Part of a small language model's weights: 5 heads of 32.
Each number is 200 + 20 x the weight over its row's rms, rounded and kept within 0 to 999. Layers, rows and columns count from 0. The size before them is the row's rms in percent of the matrix's.

# q: layer 14 attention query, 160x160, rms 0.0464, rows 0-21, columns 0-159
# k: layer 14 attention key, 160x160, rms 0.0463, rows 0-20, columns 0-159
q0,104,219,223,226,201,185,228,236,190,205,192,189,196,215,186,242,193,220,190,191,227,223,210,195,147,212,165,223,195,210,197,195,239,209,247,202,222,187,191,217,187,209,213,214,199,189,184,192,194,197,203,199,190,196,185,197,187,174,203,197,217,210,184,201,189,223,216,205,229,180,208,217,202,186,180,205,208,206,215,187,182,218,183,184,225,225,217,251,217,176,198,170,232,241,200,172,212,202,206,222,176,174,230,162,163,189,204,168,191,214,188,179,222,203,179,202,190,169,204,206,234,217,203,209,166,159,193,199,229,188,214,214,206,188,163,203,202,187,218,186,189,155,195,180,207,215,158,182,174,184,192,170,198,192,194,188,212,225,146,185,188
k0,110,169,189,194,193,225,213,217,181,236,246,197,198,203,204,247,182,209,207,180,206,198,205,189,185,219,233,248,223,177,188,201,194,202,177,206,178,210,196,209,181,184,192,196,200,211,196,232,192,228,185,249,190,197,237,224,188,226,216,183,213,219,218,222,176,216,229,173,195,220,196,195,195,204,181,203,164,187,182,185,190,182,182,190,226,201,211,181,223,215,180,204,191,202,192,173,194,232,208,216,203,209,224,175,187,174,203,190,169,219,195,200,165,234,193,181,237,191,204,216,201,234,160,175,198,181,201,187,226,172,194,178,202,178,199,177,226,205,181,194,176,217,151,187,203,237,210,181,202,182,198,177,172,164,173,181,213,230,195,203,170
q1,094,210,208,170,224,204,211,187,187,188,201,189,182,193,170,167,207,216,166,208,208,206,214,226,203,189,177,224,192,200,207,224,202,163,234,200,206,202,163,210,213,216,176,179,190,151,176,205,181,244,210,211,233,225,196,209,210,203,223,198,215,163,169,151,183,210,192,183,197,237,215,190,214,226,186,206,172,221,192,189,203,216,184,201,203,228,205,195,209,231,215,208,202,188,193,206,202,226,193,200,226,206,204,239,184,185,223,187,164,184,221,224,188,204,190,215,220,202,202,234,190,200,232,176,185,204,183,184,180,211,208,205,172,209,188,228,190,211,227,180,176,209,167,195,232,200,193,228,151,205,242,170,219,164,171,229,167,192,203,215,213
k1,102,220,215,195,204,183,182,164,204,172,215,203,176,199,191,163,191,240,194,207,168,199,160,201,209,220,199,215,185,210,217,208,212,216,233,171,193,188,177,195,199,183,163,191,178,219,196,241,179,217,234,202,186,222,219,221,188,212,195,196,236,170,203,180,193,194,219,204,235,223,218,219,221,204,200,201,203,225,200,238,159,203,217,211,171,207,214,195,203,234,245,221,218,178,178,219,195,214,180,196,206,204,188,224,198,189,201,220,198,221,203,197,205,203,197,191,182,211,202,228,158,196,202,218,198,166,186,188,218,183,226,189,147,169,197,222,208,207,220,207,209,196,213,184,188,220,154,202,181,234,226,161,156,173,219,211,196,197,180,211,232
q2,089,212,189,172,161,200,201,185,239,217,205,200,214,188,200,203,214,225,241,207,241,189,213,200,214,195,201,176,209,211,202,183,158,200,201,226,173,195,196,207,174,199,175,176,193,209,210,214,195,194,208,161,179,158,224,212,199,179,249,278,232,219,199,227,212,189,203,208,173,220,201,192,198,223,186,218,193,194,189,201,220,189,231,225,187,177,180,198,182,204,160,208,195,184,189,240,229,219,212,204,210,201,225,183,217,196,206,196,177,170,204,202,225,219,159,203,188,234,197,195,197,189,211,242,182,187,196,210,227,180,186,210,192,177,175,208,172,175,212,172,178,196,192,174,191,194,188,193,212,221,191,176,215,198,223,176,182,173,174,214,192
k2,090,185,203,191,162,186,188,220,202,169,232,181,194,226,191,217,193,222,179,208,210,193,191,190,207,206,201,215,231,196,175,171,184,188,212,184,187,197,165,234,188,225,200,236,220,245,201,220,188,194,197,193,203,194,194,183,211,184,211,230,193,234,197,177,230,175,167,197,146,208,203,204,232,231,199,187,150,174,190,207,195,201,192,208,206,143,210,199,181,214,218,162,198,188,217,236,214,203,190,167,209,204,216,212,198,185,230,193,210,215,194,181,175,170,195,217,221,208,196,197,221,211,205,222,185,227,189,209,190,185,198,256,184,217,205,223,190,216,192,197,213,236,205,198,199,242,189,173,227,216,192,225,232,196,204,189,155,176,208,198,186
q3,107,208,238,224,205,208,205,231,186,226,172,183,204,192,230,214,182,190,217,190,205,236,235,215,198,169,214,220,201,232,232,189,200,203,180,183,222,215,206,184,209,205,195,227,192,219,200,216,220,177,216,201,225,230,230,188,189,232,206,199,174,247,197,185,200,185,199,202,183,195,179,201,199,197,183,182,184,199,221,239,188,217,201,199,146,209,228,193,214,195,189,230,213,234,234,210,202,260,187,218,205,187,211,224,182,194,200,202,197,206,209,198,190,177,191,214,238,184,197,164,214,182,166,161,161,174,175,202,190,200,200,192,190,172,185,227,195,232,189,217,197,214,173,189,217,183,224,157,182,201,212,222,181,157,197,188,218,185,190,191,211
k3,101,207,201,209,182,241,210,173,160,192,178,209,233,236,231,194,212,179,215,185,223,189,221,214,215,204,211,198,226,181,162,208,207,209,198,181,176,205,186,168,210,174,186,198,174,203,168,207,206,182,199,172,169,211,190,136,224,183,205,186,192,185,192,222,204,219,204,205,206,230,178,243,217,211,198,168,210,223,205,176,177,239,251,199,195,201,205,185,211,210,197,219,228,249,201,204,199,218,178,188,202,191,228,183,204,227,199,220,230,187,210,201,220,210,189,193,207,182,235,200,240,170,230,211,174,194,215,174,200,197,196,179,173,193,179,213,187,206,201,242,175,223,206,181,184,212,210,186,175,184,222,217,210,177,195,180,197,177,192,218,193
q4,094,213,215,193,193,202,167,181,173,193,199,190,168,217,222,189,201,217,198,199,169,193,177,165,207,236,172,181,201,197,232,233,179,195,177,161,207,165,178,190,199,247,226,202,198,235,196,185,215,190,238,189,205,206,182,202,201,196,224,195,215,166,169,188,192,202,216,184,229,224,203,191,225,237,193,197,178,207,200,184,192,207,202,234,176,165,174,220,197,208,197,215,171,161,197,208,190,220,225,163,197,182,197,210,185,214,210,155,223,220,223,216,195,217,222,232,212,199,211,219,230,181,171,177,197,212,181,200,194,182,228,221,198,189,171,186,232,203,215,192,191,186,225,187,215,204,144,215,207,225,186,188,193,238,215,216,205,195,183,193,221
k4,098,213,208,203,154,227,209,209,207,214,193,245,192,199,226,220,180,210,186,170,213,209,232,174,216,237,202,190,177,203,214,220,190,192,206,192,216,199,184,208,202,216,159,219,213,240,173,206,201,220,222,220,216,172,174,210,211,192,223,190,207,174,161,205,190,191,184,186,199,202,230,215,198,190,190,175,187,198,166,164,198,178,197,179,195,172,184,211,209,220,206,253,229,196,163,185,191,216,198,215,172,181,181,219,166,196,220,200,216,254,205,230,196,184,216,216,202,248,163,186,182,155,178,194,194,194,181,214,215,199,188,206,236,199,201,191,210,206,197,193,235,232,217,200,201,210,174,210,186,204,195,195,159,209,213,177,217,173,200,184,216
q5,097,186,225,201,156,192,239,192,189,212,220,186,223,197,220,198,206,184,212,179,217,216,220,245,202,228,202,217,182,214,175,197,177,198,181,168,171,241,168,185,180,235,234,206,156,218,220,196,224,216,212,174,201,189,193,224,185,214,199,206,235,168,199,185,198,212,178,205,170,187,236,193,207,209,194,196,218,205,188,215,184,192,225,188,225,191,215,179,215,171,208,216,206,176,223,188,206,220,180,190,231,180,190,191,210,170,191,178,185,194,155,181,207,174,219,184,196,161,150,192,222,189,175,207,200,191,217,210,227,205,188,165,207,236,198,209,238,214,191,221,204,179,197,218,211,175,207,208,239,220,187,199,226,181,174,218,205,178,192,216,208
k5,098,172,213,182,179,169,173,192,242,200,214,172,213,206,197,201,195,191,200,183,203,231,226,226,209,189,227,214,195,185,188,204,208,186,201,200,169,228,204,203,185,192,199,184,170,182,214,175,233,198,194,195,218,148,163,179,229,180,220,152,210,165,221,209,168,185,183,203,193,199,239,189,193,221,210,217,182,203,193,217,189,193,240,205,181,198,197,241,219,222,197,210,220,204,202,252,207,217,226,193,233,191,211,169,175,227,196,193,207,187,172,205,200,189,232,190,197,184,212,239,195,177,177,191,203,213,180,180,225,219,244,185,186,190,192,204,228,189,225,187,188,150,163,233,211,214,226,187,205,176,183,206,208,214,196,202,198,191,220,192,197
q6,099,202,216,197,221,216,185,174,204,212,214,175,170,194,227,226,239,218,207,175,211,185,214,228,183,171,194,214,179,212,203,189,189,200,180,215,204,206,161,194,196,199,174,208,225,220,153,164,175,214,219,212,229,210,205,214,206,200,191,209,206,167,163,237,204,206,258,186,221,176,189,208,185,210,210,203,204,184,205,170,156,227,230,157,196,203,223,169,237,177,198,191,188,198,222,199,189,193,186,174,201,186,204,218,186,207,194,215,220,193,184,221,178,174,210,216,205,183,229,201,231,213,213,241,190,197,226,223,192,253,226,189,197,235,195,207,198,179,201,182,174,189,197,216,208,202,166,194,198,210,153,194,171,207,188,187,188,192,181,216,201
k6,095,205,180,235,201,210,182,171,191,239,215,189,181,216,205,209,216,244,216,191,188,184,189,226,183,154,219,211,152,190,213,181,186,168,181,226,169,189,231,222,207,172,165,227,246,206,211,191,195,219,183,210,232,194,166,213,184,239,190,212,200,213,169,203,193,209,218,158,216,176,193,225,215,185,198,196,186,204,196,204,194,198,236,197,176,238,198,197,224,228,168,201,185,202,207,246,216,195,175,222,202,196,192,217,228,198,226,178,255,224,208,177,173,197,222,208,189,175,188,214,188,191,202,197,173,208,188,216,198,204,184,184,171,234,195,216,190,182,174,183,204,189,193,223,208,217,202,217,189,213,185,210,191,211,172,193,190,195,176,206,185
q7,103,181,210,215,187,180,191,198,197,203,182,176,221,223,175,194,234,166,224,174,217,187,221,175,188,191,190,176,210,227,237,211,215,195,222,193,238,207,201,212,203,209,146,185,160,178,198,209,201,197,183,217,198,192,212,175,209,213,198,195,174,216,221,191,170,186,243,254,209,175,189,231,148,231,198,182,194,205,189,208,191,188,159,185,201,181,181,158,171,199,174,197,217,212,195,181,181,196,221,188,224,167,201,181,188,212,220,172,202,178,179,226,160,221,223,222,196,206,232,238,210,193,209,184,195,197,185,217,183,193,180,192,213,202,199,192,196,163,204,186,210,172,190,198,229,167,176,215,212,179,179,209,213,192,222,226,185,204,204,191,217
k7,102,181,228,242,196,187,185,183,173,206,212,194,207,207,219,201,178,194,207,191,175,181,227,214,228,201,203,201,179,221,176,181,150,224,180,203,203,206,228,217,182,184,184,189,230,224,221,201,174,200,205,178,183,199,223,165,176,206,178,221,175,216,186,202,201,165,226,192,225,204,195,227,169,200,219,203,194,213,190,249,195,191,190,207,167,213,199,193,205,172,148,217,197,203,159,157,250,228,217,212,202,188,192,192,185,213,197,201,192,188,205,189,211,195,214,205,194,231,200,209,201,202,226,180,175,217,204,208,164,188,224,182,250,184,187,214,221,149,220,220,222,211,202,198,191,176,200,195,198,188,216,224,207,170,215,170,192,230,185,184,231
q8,096,236,217,197,204,201,184,213,196,225,190,213,192,200,210,207,200,210,199,203,196,193,198,202,210,200,203,179,194,186,192,206,219,180,213,195,154,208,174,200,212,191,193,173,196,205,169,232,219,224,226,224,204,212,187,189,222,216,210,177,202,257,191,176,210,153,227,196,214,225,218,210,191,197,185,175,192,206,153,190,199,214,193,227,209,212,221,227,210,188,225,229,170,188,217,202,179,204,197,204,216,240,182,223,187,183,169,198,157,169,213,225,193,195,152,185,227,184,166,207,195,185,190,227,219,152,208,222,207,238,166,239,217,189,186,191,200,178,208,205,186,188,191,210,182,173,207,222,177,194,165,194,209,183,244,215,193,198,164,226,173
k8,101,237,223,225,205,221,181,209,181,214,223,181,205,153,201,201,238,190,214,209,193,194,195,213,194,204,209,163,191,194,174,207,205,207,221,185,200,181,182,173,219,179,197,233,196,220,189,207,199,224,212,194,200,209,156,199,189,220,205,153,232,219,211,212,176,177,205,168,207,227,222,188,228,236,215,219,188,203,155,213,170,197,187,221,200,166,202,206,220,220,233,202,227,194,225,202,239,202,166,208,215,202,176,175,214,223,185,181,202,167,197,183,161,222,160,174,228,220,177,210,214,184,198,215,237,172,223,189,167,236,207,197,206,212,211,199,216,203,184,186,198,201,188,221,189,191,231,210,204,204,219,189,183,173,237,193,202,214,225,220,184
q9,103,220,173,186,171,204,207,219,176,201,179,172,182,215,206,191,152,175,205,221,247,203,182,200,194,211,168,217,207,162,219,200,214,166,188,213,194,203,169,207,169,198,160,226,206,204,228,219,228,180,223,197,170,230,212,197,207,185,191,212,207,218,222,195,234,209,167,215,171,190,211,230,252,174,221,207,201,216,196,193,174,166,201,175,233,196,180,196,188,196,250,196,178,201,216,205,197,206,205,172,205,199,215,220,170,207,204,212,195,210,205,210,220,169,191,193,213,191,207,201,207,212,210,200,206,168,236,195,218,209,211,209,181,229,170,219,191,230,186,182,193,220,222,205,205,165,234,186,173,222,179,215,238,220,200,204,185,168,206,215,175
k9,097,212,186,216,185,217,226,221,198,212,217,185,191,172,193,191,189,186,191,196,208,205,170,215,206,161,203,181,190,236,204,192,204,221,189,236,196,199,163,178,163,190,186,202,168,186,189,186,231,190,204,186,181,197,195,213,201,221,203,200,220,189,230,237,199,204,184,232,231,222,181,199,228,232,190,194,180,204,173,200,209,197,200,196,182,200,208,164,201,187,230,165,172,174,206,240,196,230,227,200,204,216,165,176,168,215,202,202,165,208,217,209,200,182,210,214,181,193,200,239,203,198,244,190,200,160,213,200,209,210,200,202,234,172,218,186,188,231,174,186,177,208,170,178,197,179,202,158,225,241,206,223,223,211,201,202,228,144,188,189,210
q10,103,201,199,205,157,174,177,185,250,180,244,210,183,228,208,210,230,212,196,205,188,219,203,214,219,191,187,184,231,220,199,200,222,204,198,185,188,176,185,202,181,207,244,205,203,186,195,226,195,190,211,168,212,196,226,190,184,213,186,234,204,226,181,165,235,222,193,194,179,190,199,207,217,194,205,202,190,177,219,182,206,173,208,196,188,194,179,185,262,193,240,193,217,190,193,236,198,188,178,167,199,181,183,204,251,165,184,168,205,204,187,207,190,210,196,178,207,202,214,169,198,214,194,182,181,208,220,253,186,191,203,177,176,227,210,217,190,250,170,181,196,209,179,203,192,209,217,202,187,164,205,223,229,207,224,216,219,187,189,208,173
k10,106,191,235,179,188,194,217,194,258,219,233,219,196,240,175,200,201,176,224,220,213,213,212,205,222,162,199,179,182,185,192,236,221,201,208,210,225,180,184,197,194,184,206,196,187,198,207,215,233,165,218,176,189,174,176,207,220,229,209,215,207,233,180,228,185,213,179,191,207,178,173,205,222,191,197,204,185,192,197,218,165,202,224,221,197,202,205,166,227,201,202,193,212,199,168,226,199,204,189,186,173,150,239,172,216,196,193,168,200,188,228,235,214,204,194,193,192,192,194,183,181,220,188,184,212,221,207,225,194,219,169,217,172,212,225,243,212,225,192,200,152,171,186,174,213,223,180,212,193,192,188,204,218,217,219,180,197,182,191,207,160
q11,095,207,212,172,186,230,247,206,219,213,182,174,179,177,172,207,195,223,179,172,184,208,229,181,199,190,194,187,192,233,201,245,183,197,211,232,204,182,201,189,223,170,187,228,177,204,224,226,165,184,233,193,193,197,227,213,216,190,214,181,204,163,194,197,196,182,236,134,209,214,170,214,205,205,216,195,216,197,197,199,201,184,210,207,230,197,208,223,207,174,202,206,179,199,196,191,167,221,226,204,222,229,198,192,205,192,175,205,202,205,227,182,208,220,208,203,179,184,199,160,186,198,198,161,253,200,228,218,183,196,202,192,206,211,203,211,211,139,213,194,180,210,221,151,192,227,213,206,215,176,218,201,180,181,177,199,200,169,192,201,211
k11,095,190,201,191,217,200,194,161,208,218,202,140,190,229,186,212,172,215,192,181,229,218,199,162,203,239,190,187,226,176,215,195,168,185,224,242,180,175,200,216,184,201,191,262,230,196,186,191,208,186,188,180,223,163,181,214,212,195,199,180,196,155,210,221,210,183,228,198,210,198,184,170,229,203,208,190,235,229,221,212,196,184,212,189,260,202,208,235,159,196,202,194,226,208,204,169,210,205,203,205,220,204,213,220,178,207,199,223,211,199,211,172,192,207,170,207,230,216,211,172,177,199,224,217,200,184,218,231,177,198,201,184,208,212,206,194,214,193,188,216,178,206,212,213,164,214,164,198,194,195,215,190,202,180,181,222,199,203,174,227,199
q12,099,192,180,239,188,237,238,185,181,212,219,197,186,153,235,231,191,221,204,197,233,182,180,181,240,201,200,211,192,207,198,195,197,215,232,231,185,201,162,175,190,195,212,218,164,211,212,178,207,209,192,219,217,187,185,218,189,206,163,187,209,191,177,169,188,202,191,199,186,161,198,199,199,204,189,201,182,216,213,182,235,207,191,198,208,195,229,222,179,183,200,178,194,168,173,217,197,202,199,238,259,183,215,195,194,224,214,193,206,202,237,215,208,234,159,203,209,209,205,205,208,219,242,172,208,224,211,207,182,174,174,189,197,183,198,189,198,213,162,202,215,193,205,192,199,188,174,162,222,226,162,211,183,208,175,242,196,191,210,217,185
k12,104,185,182,200,197,193,195,197,204,159,180,198,149,171,215,215,160,213,223,181,224,211,185,213,215,217,169,240,202,184,161,206,222,217,184,196,195,185,191,206,221,170,183,190,215,211,195,169,187,218,219,213,177,169,209,207,183,183,195,208,200,201,202,198,165,173,157,204,190,188,198,183,217,222,187,195,197,201,221,195,207,178,195,190,209,169,217,218,216,201,219,210,175,192,205,197,223,211,165,225,223,224,197,208,180,227,183,209,201,188,198,224,210,236,208,241,214,201,169,193,201,215,226,243,224,201,231,225,221,191,215,179,187,182,192,225,201,221,202,175,192,198,237,211,226,204,235,219,221,206,179,196,153,246,166,213,170,236,197,195,190
q13,095,207,192,191,227,185,195,169,172,172,159,211,231,233,191,212,211,204,213,233,207,196,182,192,200,183,184,169,146,169,161,211,206,200,213,207,204,194,183,201,230,198,205,188,195,221,192,182,197,215,205,182,180,146,227,206,197,229,184,225,202,195,199,218,182,195,197,209,184,220,198,183,197,203,188,210,188,204,204,224,189,189,198,200,200,249,256,193,206,229,198,181,204,181,213,225,205,225,217,200,189,205,183,201,162,226,201,218,200,190,209,200,179,166,225,263,182,181,199,200,225,206,178,203,217,215,152,217,212,193,164,227,230,202,184,234,221,206,220,209,209,209,223,180,205,212,201,191,173,188,227,198,198,234,208,196,247,215,210,210,199
k13,103,221,176,201,206,197,189,195,192,198,191,167,220,215,199,193,207,224,188,222,200,186,205,187,213,205,178,169,189,160,199,180,204,224,236,238,226,199,187,227,206,181,207,167,199,190,177,192,230,212,222,228,183,186,221,213,183,213,194,183,196,234,199,216,185,188,195,192,202,209,174,226,209,197,195,208,203,178,174,196,193,213,184,176,182,192,223,205,197,235,211,206,213,199,215,194,208,208,198,209,212,190,203,166,194,204,192,207,191,227,258,166,149,208,229,220,228,196,210,180,227,153,160,215,184,231,181,186,254,181,230,202,221,177,167,203,184,169,173,224,217,209,196,196,226,210,214,237,219,172,228,195,223,201,171,226,223,192,208,185,216
q14,089,181,176,208,245,219,217,208,189,213,199,185,229,222,171,206,212,172,172,201,186,181,206,221,216,193,184,220,230,201,224,190,213,168,182,186,206,216,180,163,183,202,207,192,179,202,167,202,196,170,187,229,180,173,177,193,198,180,210,263,202,213,234,213,208,203,186,217,248,223,193,206,195,199,225,203,206,238,205,177,187,175,212,228,182,195,187,210,183,161,237,215,230,189,231,208,228,233,180,197,186,198,186,163,190,207,187,215,207,186,231,204,151,201,216,212,212,227,192,205,200,230,210,206,192,220,205,177,218,227,200,200,184,208,210,215,203,220,208,209,237,193,195,155,226,216,227,202,216,203,189,239,177,174,190,206,210,205,182,205,207
k14,097,187,205,192,224,230,198,190,176,183,161,205,207,211,211,219,180,206,164,188,199,179,215,207,238,194,157,214,184,186,236,206,190,197,210,199,190,194,184,165,201,197,215,195,203,218,190,181,211,179,183,223,166,202,166,210,213,173,170,196,201,219,197,190,234,155,216,164,212,178,206,190,160,207,231,166,210,245,196,212,184,238,195,227,178,199,210,165,199,148,232,214,165,211,225,187,185,202,253,211,208,228,179,201,200,240,186,225,212,216,198,194,178,189,215,198,185,184,220,233,202,200,200,197,214,206,192,206,227,195,195,164,191,197,191,218,186,181,186,165,185,211,185,182,208,208,183,184,185,188,179,229,179,199,217,230,200,200,209,217,213
q15,103,207,188,185,204,201,184,198,162,197,181,214,227,176,216,207,207,194,154,172,176,187,238,198,196,187,199,178,223,209,211,205,230,195,192,222,206,196,201,206,178,173,199,206,193,180,188,164,207,228,182,221,206,216,199,231,210,207,202,181,222,194,189,195,203,220,205,191,230,173,165,194,207,200,201,213,197,218,169,209,179,185,188,218,211,202,180,193,194,207,220,156,197,161,210,199,196,184,188,225,225,192,172,217,215,202,232,156,217,224,215,179,157,247,184,190,204,204,217,165,183,242,217,226,174,190,208,184,224,161,214,195,203,189,200,228,183,170,167,217,212,174,212,232,237,177,222,182,213,211,218,198,191,206,199,187,218,204,167,247,229
k15,104,199,210,171,233,206,161,167,200,179,185,203,181,189,208,232,196,181,172,177,185,181,217,198,193,200,172,214,197,223,202,207,231,163,212,192,197,162,199,164,188,185,183,214,192,229,183,174,195,190,168,186,192,201,191,215,176,223,185,215,224,176,173,184,216,207,214,212,216,200,198,205,210,216,193,206,180,244,176,211,183,186,136,177,221,231,218,187,196,211,181,187,147,207,200,187,228,199,209,224,201,187,200,210,194,175,210,205,220,222,211,185,230,209,210,183,205,208,226,212,198,229,183,204,210,193,217,226,234,197,195,224,165,186,169,217,227,186,185,206,209,200,205,213,248,184,249,202,196,165,169,191,192,197,226,183,186,197,202,229,225
q16,098,234,197,178,149,203,231,206,215,207,210,206,202,202,182,184,223,212,200,234,225,208,223,212,178,227,201,180,203,180,216,198,184,207,221,192,179,185,174,226,201,160,216,213,183,209,180,200,152,189,192,167,230,199,195,227,172,162,198,185,193,180,206,199,195,180,193,225,210,171,191,220,201,207,225,216,206,191,209,203,208,227,160,242,201,202,174,217,197,183,163,217,198,167,219,214,224,199,172,174,201,226,191,212,172,178,215,171,234,193,216,205,220,174,211,193,206,231,207,190,186,185,195,203,174,203,216,196,203,241,225,198,216,224,201,197,217,179,198,221,204,187,147,198,222,219,232,181,193,219,213,203,226,191,183,206,204,145,199,183,169
k16,099,205,204,207,183,181,193,210,217,231,203,182,181,217,197,177,209,196,248,189,182,172,168,199,189,245,179,223,230,222,228,214,192,217,198,168,182,160,196,216,206,168,188,190,170,188,182,194,199,151,202,212,193,183,205,212,200,199,165,180,210,181,210,166,165,175,207,221,188,196,215,209,202,195,179,188,198,227,189,198,211,244,228,223,233,215,206,200,204,211,182,186,185,176,198,190,213,192,174,207,204,231,225,204,201,181,210,183,206,182,213,204,219,222,194,186,177,215,207,232,193,218,177,196,223,206,214,215,212,215,216,214,222,190,175,177,212,159,215,195,218,194,151,168,190,243,184,175,150,204,181,242,197,219,194,196,218,190,183,188,165
q17,096,207,189,205,212,183,186,185,204,212,185,180,175,232,172,204,218,189,187,152,180,267,185,197,240,188,209,167,201,180,158,200,220,217,194,211,186,228,213,177,217,212,164,173,169,219,207,182,186,188,177,196,191,204,198,209,212,212,232,214,169,186,189,195,238,212,225,198,185,209,220,190,204,197,217,214,191,221,217,194,220,211,184,208,186,231,183,202,198,200,185,202,191,185,198,199,240,176,157,165,174,203,204,211,192,189,210,196,223,167,215,164,235,198,193,197,211,214,161,213,179,199,237,188,210,202,193,206,185,145,188,157,190,202,194,194,208,202,214,200,225,218,209,226,224,203,168,193,208,171,221,173,191,208,172,203,190,200,188,165,222
k17,096,221,210,195,203,189,172,202,193,211,200,194,211,235,209,200,222,191,184,179,156,248,193,194,250,180,187,199,219,194,208,186,204,200,209,179,214,212,175,174,195,255,153,172,168,210,176,220,191,232,211,233,192,200,212,200,188,198,226,225,187,206,196,196,185,192,228,193,197,160,213,186,207,197,225,231,197,182,226,183,222,206,203,228,183,213,188,228,181,198,208,182,213,192,181,190,220,184,216,143,188,231,224,224,198,187,189,174,220,190,214,178,209,229,184,212,182,200,217,217,205,195,241,193,204,208,216,192,216,222,180,198,212,206,203,199,193,252,212,202,243,203,216,208,229,212,163,211,211,193,212,213,187,166,190,213,239,222,176,181,188
q18,099,204,173,163,196,212,199,209,184,203,226,169,206,184,200,186,205,200,227,182,157,198,190,168,233,224,170,192,199,225,187,208,177,192,237,198,219,182,215,215,197,233,189,170,197,207,207,190,194,196,166,205,171,185,198,211,216,192,177,224,232,196,197,224,215,226,190,210,187,222,174,183,168,233,183,217,192,214,201,201,234,219,226,211,231,209,209,171,179,183,222,154,182,218,173,215,178,213,182,206,167,217,198,248,202,224,217,232,236,197,195,208,229,198,195,208,188,214,190,151,206,167,152,200,215,175,226,193,189,238,211,178,219,201,224,225,195,207,172,187,187,206,229,195,204,200,192,213,197,197,207,221,231,195,224,202,190,193,211,184,178
k18,103,205,194,205,205,220,207,218,170,205,230,179,192,194,197,206,193,208,214,176,192,159,216,206,202,202,193,207,186,174,233,239,205,171,205,157,225,220,207,165,192,220,205,199,182,170,197,195,239,223,187,204,220,157,202,213,211,214,218,205,190,186,208,215,208,227,164,207,172,204,185,206,246,170,219,217,218,175,221,201,229,212,204,183,205,196,216,200,183,238,220,157,194,191,191,200,212,224,206,200,224,178,197,210,194,217,226,206,215,235,208,175,223,209,225,185,197,218,219,153,209,199,184,185,184,212,170,193,192,207,255,168,223,189,238,211,178,216,169,231,191,233,219,208,202,174,168,196,203,187,205,209,237,232,204,207,195,184,208,176,204
q19,104,229,179,179,171,207,188,200,167,200,202,190,191,199,203,190,167,209,171,190,186,199,140,207,175,207,202,186,200,208,210,227,162,215,218,189,203,202,206,219,209,193,176,204,219,183,195,187,239,190,216,188,196,244,193,196,210,214,200,232,187,213,199,204,179,172,219,153,219,190,231,237,239,181,190,203,221,200,219,162,204,207,169,191,194,225,239,178,246,207,218,210,213,226,169,181,212,198,190,211,189,212,184,231,205,198,186,191,213,211,185,209,176,215,200,194,171,234,198,214,254,206,192,199,172,189,190,187,218,183,185,191,171,178,173,217,189,183,177,218,181,191,220,191,187,208,182,214,209,186,198,181,184,174,161,234,199,239,217,186,172
k19,108,216,203,187,189,206,225,200,178,212,206,189,187,209,180,215,172,223,180,170,182,186,202,198,187,182,233,186,204,197,216,207,214,231,195,216,200,186,215,203,183,209,166,213,172,203,181,185,198,202,256,200,194,184,213,168,191,207,203,198,217,180,181,202,177,247,195,196,190,224,207,191,173,183,194,213,207,207,196,152,209,174,187,202,216,198,192,191,246,198,210,190,225,194,189,227,192,197,214,218,190,192,193,218,207,169,195,218,190,138,231,208,173,193,197,224,223,210,206,180,204,235,210,183,245,217,180,217,212,187,172,219,214,181,230,194,212,190,149,172,207,142,197,206,190,207,202,204,213,177,235,164,196,181,187,199,172,229,202,220,247
q20,089,197,199,214,174,217,182,201,180,214,174,212,217,238,204,176,192,175,189,230,169,201,180,179,166,200,176,171,187,261,176,221,237,200,191,191,171,224,204,201,217,208,246,188,186,206,194,217,185,198,212,194,182,202,209,201,176,212,212,214,197,186,206,211,180,189,212,201,180,228,222,226,210,198,233,203,189,210,186,173,223,231,197,173,204,215,245,229,215,204,181,198,209,223,205,229,199,182,219,169,192,185,179,207,220,204,193,240,194,190,187,185,200,209,189,183,225,172,208,161,173,205,200,189,222,237,224,209,217,188,223,199,233,194,182,198,189,160,177,211,165,185,208,208,230,202,198,161,193,241,175,164,191,213,199,223,174,192,203,198,174
k20,093,194,247,200,211,203,163,196,230,216,177,189,194,222,209,168,190,224,220,168,225,177,163,153,198,217,221,189,182,224,147,216,213,178,208,217,183,171,227,211,190,223,235,194,193,219,187,218,214,204,195,206,194,204,215,228,193,206,220,205,201,190,184,208,215,198,212,207,185,196,206,213,200,148,222,228,213,233,201,186,204,217,212,197,217,222,203,245,210,163,222,203,212,215,217,223,222,229,214,206,188,208,183,190,201,227,220,212,205,172,220,181,173,225,212,209,209,185,186,178,179,226,190,209,218,182,204,161,236,234,180,194,217,201,195,168,181,166,181,202,184,212,229,207,218,169,193,204,210,164,195,189,240,210,200,215,186,205,194,211,172
q21,098,175,222,200,198,223,191,182,194,212,195,256,203,189,204,206,198,224,192,193,239,165,178,181,169,227,231,164,238,212,198,173,177,192,198,182,190,219,200,230,196,172,184,182,192,187,215,196,216,184,214,196,215,229,177,185,199,224,196,178,236,209,192,233,227,214,234,228,202,216,202,200,197,215,163,200,206,194,208,202,243,214,191,193,196,204,171,201,201,179,192,203,187,229,185,194,225,196,195,188,223,184,172,195,179,193,203,207,202,199,210,194,177,219,199,207,184,169,239,196,191,233,201,205,209,165,215,221,201,201,193,223,198,227,209,140,218,249,177,168,224,201,233,194,190,219,244,186,200,178,200,178,189,160,208,200,175,207,202,227,200